From a checkpoint of a small transformer trained on Wikipedia: a variant of Muon for these matrices.
Each number is 500 + 25 x the weight over its row's rms, rounded and kept within 0 to 999. Layers, rows and columns count from 0. Numbers have three digits each. The size before them is the row's rms in percent of the matrix's.

# layer 5 MLP down, 256x1024, rms 0.154, rows 193-247, columns 768-1023
097:534480501467541511517496498523474491488520504541449493502545532506476517516528484488508498487487497516492478457438484496453511472489494515487463507505531474519474537539499497487507500487516462530466468540485480493495446486523519480524513452476552509458498533533469504517491486498537510487505482529520509472488481522521541496489494480488514455486515507508520511498510512490537530482499537500490464495537475497543506483480509458509510511515493456519486490509486479500465507476488503519514509495493484513453530541511478501550537459464496508439468523529498465486497494462501502464475494471543497516470493504467494541513496441475488510500476502509468491482510480545500496480538472434473505471495516468494502480491513475502499469486486539532495491478516455491488504517491528
097:483456504487484498457472460469502489540493479529515536515498509504506522442500503510468463493529554504526459494558475490502518453531525497505504524467494517483486469495490497502509523477491484542554531552521525527548521490538495544495471505510523475490509526455526481505455467550509509497488483508478480494488459519477535534519525505513483450538520475495478510490498480519501503449526499506478485474468476477477540479503477501499476493480509506506484528486488456485506485477539508494512480518548506466458499489543481514510473467523502545494542471519492486479505485498543504496493496492543457464496486532504505518501524555520462485541495488471487478519480496455500492477489495529526527453527506543517491531467490518500525511516465487498510512508506508504463465536499511
101:538475504487489489508496513501523447498543486462502524499493532515564459510484463472528533491502489499484495528473485488529461484507467497509488506515510529494474482477502453488463485506526543495461499484463496473554521511484478523533500517519463504505471470513475517482511481498499489503537501473475503466481501545489509487523480501525500482482512527483508533550523503492490482449507516499474536519494481524474519434513498530520532483456479523484501477508512507497517517529527502489515470472494491556524486508495492483501536514509513451513483486532472465485535541483448479451477560488468514490513440501519521492503479514509491449507485499509498485483464523481443512488526501485488513509498538481483513520473503507499550550460454527482510489526518475478517498484482494
105:517518528520544514496486482522486505511487483503500489498500514499547527476488485496511532519504508511503485516470518481459480504515528498499558507442506503523513473471502514537539494514543520502507493478460447512450505503546537491478478494499530495510541552506511497554512489473496535573502474515507524490532542475509490532530512485467496516534527492509534570509525496537504516468534504555514535433504484514496487525546477494501504497489516505529458478483511512444506512525475511481472548509484496486473499510512525559529508541515515507490501482509477522543531526465490497538501535523504443472501528520473494477481510524537487529529492526486511490490498522519511498489467492503508498495511511530516536483502492485570459525478541522505543454485464463473501499462472517
103:514466524486523514451470508510506525518502491519496527512521474508546503495486466519503548531481566523482510445529527503520486510488503484523465496545516488487533538525489527482488494525524489524524482500521483512490519487544502548509496523461566512474537469511506501476482493514499513517485516446509463499529547525518532498496535512501497496491468516543453479528466533523520538483496523457524508534508505520512533515516496502540523508507497526518526519518477486511525482537492470475518535516535508502474502512529520550487510508541524534526527504475508490478553510497475555499540539495523535472490513498476514554514516486504480518484474516500518557508483492493548492502486523509509493500518536498520477537526509447500498466488470500496471512546511477519518539493512557
104:508504468509466504536490523536474525494457525505446514468503494517521495507510509511493469453487498513482524524465520526463468453523541483530523470504526509532489481492470490543501501534531522476494519503492516476512536501474497510533522549501487487511524495527477495518500511488539492453481552482499471502540452516532523516493476511491524511494473455448485518449530512480497509508504527564514455525520459478503477540510483500504467460498517521486481443451506477538502521507498477523521486504445490522475516502526489536508501487528443500505474520465504497514477467529486499521503526495485516492494562525490467518473531521520545526527506507464532527484507489462462516516503495502501489479508460489481489483494493512496536530482547488477505474511522492502524493479523489
101:512515506518482462491517532494521493530533503502546531473484498481492486482497502489542466511509487499506482505511539518500472515495499494485489442494519486535460509525472513492462496531501458465415485489499495473493484478506480546567518520459484488504486495468504495528507523513507491483487481532485522474534504465479488532520475500494499493508490560517458449506488442530524516519521510496448496531516513491457503527496493435495520469453498482508509503530491525531494493478527528491515479490532482524490509517536489443515472482491469522511495563502448478485501476485501501517471474487504453518516490537445476458492497462498485486470477550502472470487528511478457528504506502473531494500522526486506475556444537526468525476544537507507454507471532497495490506520472522
096:509540482514489487535538487496499490465461524521475467498452487517468468531464454563479526488476478488475537486510512532514515457472494508507462502513524513546509516511508507493493537500478484530471477459489455487474510496516482521501479505498551483529476517474463503482438440525463528526517523505494529518510510535486521501506498503503455499490509518486508511535492469506542527452494459480535506528475518524440469508527476492488480515483460482499488503476486512506513457468522476507477495502517511485483467480476515534508441499521521461540525508479517503502464482514514506466589498542541481467486507461479490514495472450512509482500480491479464503475480555496495525458531492470481503509501493440535492450512504502502526521507447541523494468491542485506501465496471465
099:465557479524450524523522511568514510524529526514498524475507488493490475503524535491475456481492491550512485474495510516495489437479530491503471529486513529537506511498535515507517536476481505553504499495503492449535473522479512504506494510473469504525485497483520462512523490516520470519557486482525509444491548465469474535499472508502510529505523520504528549464510496500449489521477474539463528497502511492473495514502500493500539520501496482474481468518495534503476576492455487462506562521509477462533546540502465474487503507464522453510524527442506487513465516566491480490538483497515531495498492527491483516466482514488493475492541440515478478483483476498535515490476504504548529507529497490523499484491515530531505481514494500473494504465483478462506491533510492
100:465493494500510521468517502450455501498524495491510526553483537501458467472505449484536506527499544536494528530491495540461474494519431479526518483520499497508465466522530537497505547514462500549491479492485449484458496484505504512496500531503481513524486493495476513478501500459522478453498477499551451536493522506506520484479535521511451500485507452512480464498453437510511488499499476487525524513486518512514496527527538514534550498475465554493497484495516489520479510487472546494505457538478536522464487561509572548503501517527488485514467481466509542497492514481538535459544512487495533509491533505514538482507490549488490494501517497528477505504504471495513506487495514515511502466528462511509494505473460421489504472529536540512510502533534504519489535534501481
100:542456523531516506480469481470507535484515468487502505502481481475525505479519465499520488458497484487501515557475513484525498490427530499469509512495515502506461518471456515477550498492483536459519514490505537475497507536493515486508469514464522446498486492505493496488499579433460497479516483488537530496494477541497511472462488515518488522501489492505512472499481470514503522569489537470490520544509478517458503475475510464495512493505498502515511512514468510541500494513510481543471529521490494492510520501498519574477495507477501498527473508459505485516489483490467504533484488535484542478467472535484537550481527515511503522475500492515481461481525508520505492454490513490517514506495495507515482520481539540489481501512522506542502513519542510490565536542492531
102:516474460493502540531501467467472500520481505506494505525491516512478538487495493512509494549465484522518493524557536539526498528512471515490480487517483528539501527482530538515489482493448483525495505521498491497464508458513479543540516494501504508554521490508501519497495520457513491480515493496478514498497511494543477549515515517473531522503515495523520478529512523488554446464491493516520471563506508508527482497532489495504526512516471557477507515461517496519525499446524487493531488488487517505523535554521545552515484512529528492479501485485510545471512528543477539517533489507501497506523493492481502511494505506532480515450524478489488477532445497517483488520479491506536532507491463495527482510469474452472468516503532531520507491454515549511500505475508478
104:484506491492486515503541490493503513489531513471437498535489521456539506495511528483515495557513501496513516500492509490503525502525549498520432527506507531470452454542521478472513515533500484572485465518510488532507455457499494498505504473540466470535462470498480478477515514463500499539534476441529487505507486487531491508510482466522526501482473534494472498526480487507515510481522491445487459516470539514541497476501515510510492555457500495502479500493531549484484479457493459512522542535540491520487505495503487518514494482462504498488532479494492484511500520533507500512451476539518521494493514496522491508524507499500463541514498538464517499504521491494551497509515499535475504502480497514529502506494492470495483516512477531479481562524504527453485512482528460
100:518579521497514483520503484448467479506471512529502519511503511521534487537520487463526523497493543521483482502532498504521479482508492511493446496487507475496510484496507533507523442513512489499489506495499564492510531518502494470486501506500487482467512527508480489495521506545538479510588548481503528500474536523479490529505532472525493485496503489529485522499445465532480522491503484524500509494559535488524501466464517493554516525503485478519504501462486474504488471511455458478532479510511550528514490541502464581475484516452501554480477536490541487483525473537510505513493511530541536513516448495484530519500559504499512509500505444549516447488500499493515491515484553509518512489514519493474503512514484523525527491512540483514534448517549495555531533486512499
099:491496474532490496471494456506494515466494502528479489508509473477486530503518526525480458517481485462527519505524525492473531537503485463446514548451476536517496468548495515499483495468485455487494499510492492538491471482462502493500473454534483528507519535478529442521501509525495478524496535502490498499558503500508527469575490480485449514481518526487503499512495493508511503484486451523506504532502518453512495506490530502540514495494488478499475460535490526504484511499535508516472485451475476475523487509494471519524520476540534500520503473582518525486506492488450489531480554478443487486527507526516530516498451561526496527465479507520546483517502512454492505497529514516490544521483457497487504517477518530500502503529483524519473471448504467538489486540515442
103:523500481479539523535483500498502518486490520516508508470528474505528514495461547525516495539531468511519473478528486493505494524508463530499565505487485470500466515438487540501473477513461511457511539462501522502493535457496507533467541485529518548522510514490496569462495490503476520474502534457475448499489531488505506497479528516511469501490535546504472464492520493491510503503494510484499495491493521446429500458506504497511469504500511441514478496475500500532478536531514499530501484493515500549498475508476499458506527535528501483482468472516503511443531549535500512482479516461471458517484496536540511485497517459497507495497500511506515475505529489506476479528501500484483510481509522481503527526526513501496494560513568499463449539527515477506517547480497480
101:501505516527506468489492528536497517498451517498496481519505514528567489487484506533550535478502498478506515481532466494546505474500440547533496496504451498466540532488514507531456513491502491476537478491423500526520505500493520479527508522493539515510468513550475537475506509478496473501502515458472506491441497483516553493501502478502498480495496503484497462484512479508463490516538483498515501577508512491500493458492552524501503544533517435517523484509491515493491500476511538502459526504533501491501453519554500530510501487521482532547510508523484489577512500515525530515481533529507479512467482512544467544513494469533506510495514502514510484501469524533534510523472493492481483533473533494532541534481488484481460531523495474519509518542551545500489521503512506
096:503512497498499482508500544519510507543508481488536491475502468492520450513508509510477511490512485505504511492507536516471522517568471499489513505513489494513478514516472535518485505527543493488508512511454474478514480514514516492487529496580517530467452526531474486460477510535536512484472528473534520503518530531518492485525513500532559528536481540506443476544507479492539516523476480535494500463524483511448475528500516491485500495525512460528503505531494467518504490450474509509482476475481484507500490506491531467454458507535497533505521512494511501502523492543516467538566500532496458504494484495479517506510493506532442447567446503508550515487493496518511459510463498525517483470472478479469506494495501497485492503521502458501482489477519517524564494505531523
099:504510519503473502501548462494516500555498492516513467540475506490492494556470512519496484515505473460501471522446506528513520501464505525503499497494480531540520533519494530473516490474468474474512522478458503494490511512523500508469485487443442456497475483525496508485484560488464490510521508486469494507513526528488524508505530493548505541518522514481442493485532510471450526514514530472482506519528524480565491514537510492471469509470490497491512517476510484454519511490509526557549574528461535504477511510458498516557497479479517502496498483518508496470473472471508477504508501496472483471505533493457501504494540485540540523507519492515504567481499508544517518489518503515526488477493476505561465485480490478503489485508528509493499479495479506474509491517526485
102:518528519483485470495498525520504493548527455485465438488493498463448546503478490502477464465468500494506510501490484490535524541516532498518523492522483494495501455532528493519517484479491486528455466457476510494516533508453474483492493475512493475481505469554457531492496521495470490476446513498518500505501485499486434547430462451468475470483541462550512532469484497502520495505489475501526521501541484472450469510475503548441514502505461466498484496494501468473489539492519511470473510513471527482478478472531520469522555502504491482500461511491468519498523505530512500516496515518493475531481526458487481487508483491540482480504508491524488497445495498475508496495532476489492510493507480515472469521504525485478470507477531462479493486473495514502546510515499473
098:514503507458495535469528527522480480526521502514544555540512499484446448557488494512466492488482494511468496524484471505471538517482513477455472487503484485483461482489495525510497551529512548516512470482459485521473505488518484501473520471433532479499521446502512488515524549523522486523531518503517480505509459488512536486513522494570504502488480478491507476444457512478513504548482451507524499496485497536471501497529514466457491532529519491508513480567499517543472493533516504472540472469481549490523416519492539539507456487487525475511509487455485512481483546544508480473538507510500470503471474444518516508487486476513525534508534482473525474478500523546568513534520501478497479494507495484505472494506536502466484521485492498551492537472517465535515474490499481
095:495470497481488538491516508495476500484528453469525498519498491537562465521537485516475490510430511492498518523555529496455463503449474486535495522552502494525473453563471493456481517511539476497502446489513476502505516498488485522534486508489527492519549533535473512504519555469502505533518477486498469495483495513527516473487537503494505520525508527509528494485518521510474443454502467527479495471473492535508500533504530496447497480464528472504506492502528488543510536474462490482504512464520501505532543478481532515509496452459536507500514498509472471528510520491518495480516478491521502469464535510470497500470484503506476478519461555484472504479523491482531469481510465526482494481509502536540488507534528522474501509521508497490504484540500486517476500501446520
095:491510490547535487480501482454513477480444542565457484489505539527537473484527493539496518516511469439499491515498493470480501447507490458482511508500487507528460525541466489465478511487487499517472488463513500523487527478474499533492533515502515510470568467525527539508528484499465514501489494482504506469459528499547514502481521518449501546493499450505506485522491484546518511468493498515518495527494521516538474519510497517476507485476520488509506515481516478465478476499526506495530522478498506527549504540544475486500505504431480510506473492469538470510486500502497484512537479513507546519448515488487525551510497523434478483495568510497498471491485540519468482536500464495521509525504526497522525549531496514558514488510549547511519491527508497508490480484448447
100:507509446503507495489523487491477429510480535531489492502515478508484485502501491512504458502509498474475512488513498517532547479540534479463482529497488461508463496447486484464529483522481542506518497535486543485482516476523556492489499503472534493522528503489517500485487470498531508421465451477566475530510472535486512481453557550472513480493482468532507472486507473479499507534538508488524467547489509493576488501507543509495493519499509497519497484484507542514536524515510504529514470530499485494527499497486508518505447520520499515475496461496488484495535469527486504465500516454452520498487525495540491540492486442501509518522554480509458500501515510517452506483500527498468514528465450478529503501495497487476486491493462523520502511479500462519506537511525513
103:486486477517499547505523525485484506503507494448531501458504506516488494520437520486567537524511489512517470489508481487543490466510487536457514513501518488507505528506501439523493505481469517488488497486533472491481448540509505535483526496504516534500510524462530493486489462492499499452553501494470504539538497496540544522499501492487530536492481522532514511428485520450505502490533498514496503506545468486491500509511495525482504502502496522530513498519527524555498543530498519485528481481498468490503443540491481477552465491506547518474502529457532533511491510544471492521501464517489491474528443479475484496492497501485439493523536508524448512483507503497526493510517507497477541489512507530521471492486492505492496492508528513483507511489563473537505487482506509
103:507504517511527485464512492498522504524493517491496469508480473458510463464523480467497510486501483507464485498510512516508518509509478487541490464433485505506480507484504476490513492505471467519463490524442513540523513486475481541499468493459442468500539464498539540528504506518473485513466464507504492512482465482510506550517457491483555518489504545525434462495508473489551541513508412459537520507505506493499445509510458523517498509465509480500501479483518484530448467475473491511511532495495506526525464459462505485458469497498480450505495468555533509513550491513509472545472482514522482495467494489491501547492507478486517541507523469524509498506471484499509516482518498496494533442515524533476497494489473510497491493463453460521504503469512483432522472498496493
098:461490525501507483475502512466506468469499517473530495497485518446534502534509516532476522491480498501531481472519488500507512455486495475529467446533490481498503525497480512512505516503461494485475449501486472460494484513467478478436514527475439519504502474463465529514511514500512512470508534482495542463471506515485534490503540504527514491475498492460496446493463550501448521509510462532489497444505484478480504504467527523488506484477518474498508452526513505472516511476499539487467470520514477459491433530507494523486529483518484479501518455541533455521485524530467517493530520461485458475517497449526493513522519499523541466505450482482509541496437489523497479545489478502539486467524502492524533538500514515494521530472494458469461454484526448476482480474564516
101:518516496461430464508527543511467508518530533485522505488531497417524477448547516497505529457507490501470504480493498502496513509480528527484500504497522551480547478477490512500486562514518491488491478519523488514471463551518507495460484531497517510498472481509476482485429507497506491479478485519491499460504478480473503535515481518481508499469503534443474466539535506532475516540491500493474484536505438492484521536488527499507486491510489493508549471463511472505543493535522510511527512463455503509484528477540503508489486478493528452490508474482483488489467488517465485555486504493511541521491493493517489501511475482474465543518508441502519514479503518468485533509501490489538479508532515490534499482490497503490460497514538510496492459499459484519505454460504469
103:513499522482504471474524513557525474489453513509490455541547522530531496490483479517486487490466445491509489489553462539480515503492460519565456481547455488477461519489490531440453489549518479481518480538533502494518480488496518493548496461496506519529527513438552479502430506500512533491530513497484490487450531517501517484516512515508497494473524514505483475479469487517484484507526517450513504489504483512510480499472481499484479525472518513499516509541535559479521451485514509496495506514531491486471494526484485500500447484479504479517500471495506502446513484478533486459508490517486481500460508514500511529481461489529465507464508456500525490506460482523434502540501513510508476510512527520475502515492505492506521533489515526486480540515494512496529530511458467
100:516508482483443491472451501494476526486511489488539495523496521531485516480489460516496517557545484503500476515539508491557530504522472506473530489508501465490488492494448517497506511458480516535462544483546503522515528510492472495479500500501481503451495452523529518516492488530463539526494528486506482467527503480484514529534480496505494518540492558540477469562488477449496512475508535512506499544518457516427511490497526507523487508489565523474493504535490536501491486527496515502497494508530492496484521550514507490483498508527461512462517498489519507512557489517465474474502516488521523499487542505515472509533486502519490509506527508486475521484511533505467521489476527493504456557472495477495485470522502506527472496488511479519455523515479454551485477532465489
105:507482490507539522488523505526481484486464488518562487523508487484459524497471504500499522484504524459551489518522529537521479507501492509513498503481510523496523521518479500463483487502497495517498480512491483477524556503504507486496477532453508511455530521457453534475492478474492525469486491483518523494483485486441467482469503521450515475514488519526519530507508468512502488535496521508510467493524497485523496493465523562471524473506498554541490514454505543494514504503517492555510534459534495487541522491468506515481547522506480478529485515516553475497456491537483531522492556543507558507531491502450513494507509522485484517521465487473504504514508487506557509501474521509547500521536526478517512519499528510515495500511513464534515507472505493495558551507476472
099:507461523502470469464522477509485483483516532491490505504478442541462499527476456456455523497508498491499512501501516496489490499520495471494456496518499498504521504473521546522524503476486506474479487486473505489511477511544484542500537543524556499521502480490509468464497460474533477554518506475515473497548520503489488526508476484496522508511513487487520524513499472536493478483508511474530498519543540488568487523486505464498505490537518495522483505479504554516503485484515491511470561461483473504535514533484501471470518513499501530508502455513484446497505531564494416497511531468473564463482504442502508487484483504527479495496521532475492550511478486524548496504539497530494421511506484470483491518487525481443480524492450524487515531487495519513544530517511491
099:505489546490519478501517562482511507486491461530448510490587472504464480481497479517495537528474497531505509528506552501509509490497516474467492511519471496493536511517499517498511519515483487549556516518492522543484510475514558484527513498516506497507447549512492518528549484470485453439472504498513507488522538509529542466491489526533487458479506493536536498508534499480522458531496502522533466447483547487518523533525483464508467461483532482519492503506484550529455502457511535505524535498469486490499550507493480492545479502500507476542503531469503540520526536518474485460474490463515497504456479508488495488534495500508536482540518455525529546531483502486530500523501463507524540498485512461545514512534520485503521530506529496459482495516514515457514482516517474
100:522477508479497478494464492492539503488520521506504456444516503511498521502486527480469494508483514480495504508476522512509532470476505564509494473459523527478538482504495462488514510489483537459501505444482492472512540505493528510524501491508492507466506480496497488472502502469502473453539492529480506490475461482501523460574516493482533509490536561485530526516489417515506498480491521496492527478555438525497524498456499523515514497526521496517511494506537524474511542478505496466481489508522483497539428480491486453479517484539497503531464504496505511468485509467495529506506488512524495472539550519522472464510499546507544462511510500508521543492499510506519481508519517525454487487474460463516495466542499505475522489522487535472509486505458493497483484520512477
099:475495485487490502486494515517466496485516473478495489470546531463477514503499534486551492491497486501480500479486476487437458511491487549474509492500508527513470496476506499464539480494504469487523499498503510495515541530491462481523535490519490495492475512526560516511517534491518549485525505468519500484470481461478541526459506503481506521494504484509461470490495452477496452486523481423558497520495503513426452485491518481492503474486465488533484495489488501489542523515509556474476483477510527512488546508536516484498525541487500459499509526487496509532552512489489517515459507550467468461529442448527540508468497503469479492524455480502541468485459500517429497513487521495480510478511504491514503490522507515488519546529489480539500511479556534516494488530504480
097:485492485535523547476507522467471488508508535498485525492511532513463568489493514476529529475556526487500508519539532495537499527532544462491526545519509489525486507492461521504515531508489555504570481512536503494473516525490537459546548469487539505517545493496533514509522546507468505501559479483486528500519489492480549508530484556442497497484506498485496482483528471469515502513480518522511515471517491522491501439484544501463535526542496497506536515485473526488524490510521477468499525457505485517526462485524464520515542496479495498504493478542495484474482512512488513506495502528463544467504551494522478485494490528484484504494489514477499499475530526530513520533545491486474545518501520502515421548481549486542513483477482510539478496476454503478472460496513510
101:517494496507524532471524491477475500486553512468554487537477475488477477540488472508472467444545505474508450543508521496514494486493504489522480514496472509490478490490516488533528506482471498455508478480495552462507502513496471549495533504480503569508498500534498502506498517520461489517514501489492486536522507548478515504495517496505537505470482495479478507518498494501517489458547517544473487504513513523511467480505492510534504492524497529530517512501504434491514501501491493463484468462520478495530521519489506530448522510494483503531505475523522535490474531455494493478518540512502477494503449537489491520497476469518495505511514453487543500505531541468508520482511515485485494447487529493529521457547523496516511470508503519488507506532494519504486547495470544
098:516459505525479492499539508526512485522497498490515448461494508543500490457498469535518506493494535491467530480496500502508489510496519499490512511519523492465495466476490487515480484509503530524500500503506476425481495491473479481504517488575470509457483475489504482482456530493492512488544471501543500528491493503490494480487514502502527527445542523453564498493516569490525532437488534472536499534518513525459508520481534484470499515539478520518506521453538504530516469485460501507525458501492482492520537522513502484480483495454513490516530535467499505497482498448493480538514482496510480530529512499477532504531450516512498478524484486497482521479472508553482467502494480526507476474519500509493514486470495515485525516489493466470498512518514533490513506567510503
098:515516505488471510517471534504496488479530526521541495510520494470520491511517499495542505419473543534511520506495494502503520475496514479492473488494524477469471453479525533509511463491484508519486490554491486485518537498495544502506467536462497445486489465463485516456541475464502460561449504496519492506464462504541490497480480507482530503514551524482495513516506482541498486515505489481494512501431494461502478495508502485508477512481515493531500504507506467483492518541463490484503507523501483511489483431496469511470489502532460452489481505463459495502512520508487499532477538543512523504446494490533514506477487462528502518510518469539461536494494468535465500432528519505454475514454502498392476499528525518490516529504455496461475460511499485508480532475492476
101:488498499521539483529471518487533506530530516491519435473486504471524474510477504494540492477531468455505538512523512520498494483497515476495478548517501492502500498495536509429528501506503483480509505496536497460491533489463538415510503522515484500483520478464473464518477473498502483525487512507526478497506510490513481493509487501485512541512531494501500507491513499515481505522499511506486510504506528514492494490515488529489482455491515499504494496518516574496491515484493482445486499469515508484546526541462500473507526522529527494501463514476529484476541508495537474531488466484488473495531514477488502474509541531487514494542546528486513504491512512456505490482505498500495568518489513494474502493505526460465484489515503510456474511465473466505497506472519486
095:489480494485501526536535462545517479498517485500524477466509479507465494451487520466521564576483537487509477491497536457552526478468459489530453536512482494509511509479517467481457480549512515454519530478495546454503513504492511525468523505478491482454522467520522501495506531507473498482519474504475497509471546456480575505505490454475497521502473479543506488489489516475509496519487502468504506502533490510481525449505509539512522518543525521527481484515508543474489527532516518515520507546510507525521500525497517459506532488489534501530449471572455463513475466474476558502493542526481548501518482493498497501511487527476469475508471482507482487487518481488530510493498486490495506501472481511487519524499471488480503472493518502506468509497526520551546531488523513
101:521478525566511480522509511488504554486469524496441491502484486489507455503538481470541505523514540481540525541490513460508477480534478460495526509496474529475485491560476517478507504486483519475540477464492495473497467483474547473521493510533505487504455473445500481502502519513490513480463498499516499502514509489497493473482487486469474559532487475442524530517522478496486511542476474479497496489497501487504485453488463489501494560510498489455535516503537463458502502483514575524491486506516504496516482449458506522544493489461472491466490519473525490487524513472514546497511488497528508505542502501477481477505481531541517421504458464493507509505489534505486469473496511539504514459515529491493547505457472504497504540542506501482492466482510536496490514490525434
100:537524513464500507471473506486479501499488499536469527499529507514488509477493538514490492512502492504520491521524537443520446466523476481509501439500497488525534511477524514518498473475493501461456479492498461498517545489506474499515540520489494528521468512513543501516512520501479510508513490506562522545526478539513501453506484489477530511519478481500478493529519472457544561452560465519473502494545523441490486501498519484507474495502522485531486491510482521492483505557484506470476509480481513465487469456516466522499538503545540485494448489491506512481520514492471533500457513507522479472483533547512517494521501516486506517515505481528517480489475476468471460470520488521470514468516490519475532494446504540518501540516484494467510498458524496483482515499484505
101:459520500492496483496507477501543514533472481498476534489505490510525532518526510471498519449496487514472509453479466562496462486472530444525494529504499518561486511474514530504475523477515452521507499478504462491523516527519521528479526510504453475510514510487489492522527503498477509487475476534459478477522512497490540529465493534462488505450467479448486476500469516477520499446483553525494454513557450499541482513493506526501486522509505548487507501510519539534522504537513488529519592465515459555512505485458491493498457521506516491499524485511524562496525522479494517502474508504539549487485485481506480477448515487483486502508491462498514501487484480523512522501502471478496485483472540512508512504530476495497509481521542526540493463498498492453505502495479506
100:530447490525479494517513492533475547508499505503516497535490496457530513519548497466489523488492462481538531491471498486480486482473441480490492492486450535440511518514471523501482483463494510466538516504521483469487505484501505495480470499512480511503551507528484529505486503496496503509477518529472491454435494504501475511478542489535516503493535472540527494485542493503481490493532508532486499492508479490488504533480465466504501516515462480527484479545473470477509481557461525488477498520481469524523491503501493477485427506503511497512503476497490525516506489546504519508523494497513541523459495481459526478494545492481512521454527495508475484450474505486465457475514466513487561541533475489489528489500534485506502509488477500492523514523495491482442518474419548
095:529473511509507500462470531495500444478502512468485492512493501555546502487518482517486516523473471558494511479540519471467536504467513513493487517484505488497491525540501494494519524493534485538532505490525494471520557510471467534492497541474490493488482497512476486461542484490449526483478586462461514519527515513516476492495504469460520533530488509462500555493540502511508478465524541481460471471472508493460506488496480479478514535531526506488516488446480499545525474502521488495517531489478530501556500549481477494500503508508518522493541502491508512493492467519482502485519522526511539507481510503527510518519504502514519541515470477508513499511469508506529531510501485471503458502491473484506503522536531470517517492510508519481533504533485507477499494476444524
097:443453544482519537496509489496521443497518484504448480501470494494487489484480503498491513543514505498491528524483466517501494497482515478460473505467493489456534478536495457498498474482484491520527462520553532521509467450502521485502456486542524485521443492554499486489485516496491490498550487506516494433508476513452489499539513507463505494484531453502522466495532512493480503516483506515495479477529488474551515496498526524497507458491475542477499489516484472486525477489500479480551516527512504481499509494479493515496517498534513492506530532508516484507466490516483482502443478478482520484518512497494524487545483482501464449492502480488532483490460521482489465516519496492521501454513501482500470484509517519536517422491504500472539490516477467458465482493525518
100:450512473503518517507523474464525498468545517499491510513507529500501470546528522502489509440450504500510489489486470497535503527506457531501511505472488476502495540468470513542499522558490515476535464474484466527494528472486532522483478503498524496506534503468497510472504499497469516495521484495528504505523453492526496468491501515477518480470509452497532482514548447527488527494474529509466504504495484487520482464512464535492499473520510562527488521471503537542497532512512529477485516507499489549502497510504458545513528473470484504483516491484544503482493473488513437510469490506499507472512484478517502519553512527491478480559548452464515455503486534508577513499507456506497501546491465478537481511478526513493494551483494492489494473510487502442510519509491506
097:448552506490539520493499495461487516534539474528544541512470546519479465495521509485488483460529497518492538459485481469487477486501502500430434520522513467522479457458487510472467483510540526543479475499512505493504509488498473489491470517482532508486460476476502481503488536505502504513531504466509484439510504491512531497473474472493529442507475466485536500523497551527517491459475473495512521539486507509503508530473433463471516485438519481510469523506469511468537505490546476476507520525541545498477515519493501480468480488486505507507464506484490446485511491496458507460472470486465481496497548520477499486515495490466496486499529498532512499526512495517512519479466510493493506451503498505463500495498485500487538486495483479513461504481538463522515484464534507
099:495493518501505525541531529507458519457454489528525454547541480505511530532522494499479510514511457497508519488509436474475483485529529480501492488500483497485517451526479509510479547503486511495481466496502485499497485509523482574482524472527493539510482484516527503510563568496516512519480488495531562490501499485508481501446498478497486436465509508476508551491474525474536476500493495524501474435495505506536503531490548480469510543518491482461473506496496437491564534501526507469491515544503490523522466509484488490534510504528525479516559523493485507513517486499531509483497530465506477528482523568505504469504485482499491539496466502515510520497475497481495491519460491511476513543563539522517445528452507513504511485478517466541538538498517508483521523447495482
098:474546516488544497481470475457488495546549504495467501480508522470484558521500466517507483477468537523493502486480483489488476516520491480501491512484490522473510491483520490509476490535455482527484549457486512524458533510493541445461535516483486511530478541507512509445437457505557520508469480518502480485491473519523467524482492497515466474499502489529503490548540497461505548523492437435505514514473477565555481526530501463463520438527510498542483523512510513491473450472476513474512460461527515504497525450521502463567424521536507491490491440552478481464481470490483464532520487457479526457474525506476524487481500520488507502473504500518507500540454467496502491499528472466501509427473550499490502530514522481497483485473473532526486505457543489513460541511525488
104:512539478513520469461455510499526510459508489462534515505520560529520432532484471471536459524513480485553532453528462535491482518487528512522525486501456532486527519478453521566488517482504494507445469516483516474489509519517530512499529471477495467517526490527526459501499501501498506531526492474483528438512467518530497493507516508505481468464468506476491491494464546522523504468518481412511547518486503527528533505492543526523520515524449484508522530479490472471529452528557474483528509527453515498481512506509480527480473531524517507507535496502493471507479516497512497508527502514518483580512497533549495467480493475476493511477531510502503493502495510492528499479524494508493509479502497476471482538555513487554523521475466500529489472542535455548460484491484488
096:500504501509524506523504468536523475548510491482501495496501497456510538512506521511493459444489493511477463514495524476461528516505469488480499473566501498500457514534486499494459464520521521495495452469503466492499474495518489487504455526489524515494510500525534503532463517493506500459431518496493561471518471496531490440501481479515474474498466497496475547504477521457486493504479500533507518467488494485520467505532487485498495485537512542523537525484503522500552512485490488512506518507493467480514517500505462576520499511539494514533430478502538487450476476476465485492550462512504514504507468487487496509488468471473561512528511536515447507510475488525509524485481515456441518442504501511513489516484491491532468545449464511490518492539536488502487455481538449
105:541507479480514478499492542470446523462530489541517518472503517527496503543497501462525506514491480515477487525500464486494514480495512511479488517520491490549511465520458490477549545514508482509504487473465498510529516501512503553474481486506469484530484513512511529486444481527457476484550481471452532491519520487523456526490479481549526449512437504483485495508446498514520478480550491539519493486519503484535556498488482519514504481483510494513480492506501546481459518516561542508505481488460475512508585507481524498513481493475488536514543465516464524501488456508500485520483512498479535502548497457478508507469505519517499465499477497479521467503530497518604500464514519511473479472542500537469491526533465519502520491530493478522530479483487518494531486482487500
100:478518506464510489487526469496540478497497480484517496478483481503492533514527454535537504492503493486508507469516464471501520516473494518466453498440480491481519493510529500460473503500464500510503507485438487475497503469487470527471453520532453474497498496456478488491523482462503489546485492550492480461474530511499473453482495488481479524522540534500520522506466517520466496461487493467441526517496523490484518447493526520480496533513495509449478472510494565516531515489524478509465518560475467522490494517537512459486498550509498502470532483516507507502501526458428551514486460491544495476470506510528488499535451507492516495488528503501519470484514498451445496490473522506496518438522536484515448490544460451499499497473451489521540535516496489465482483469514516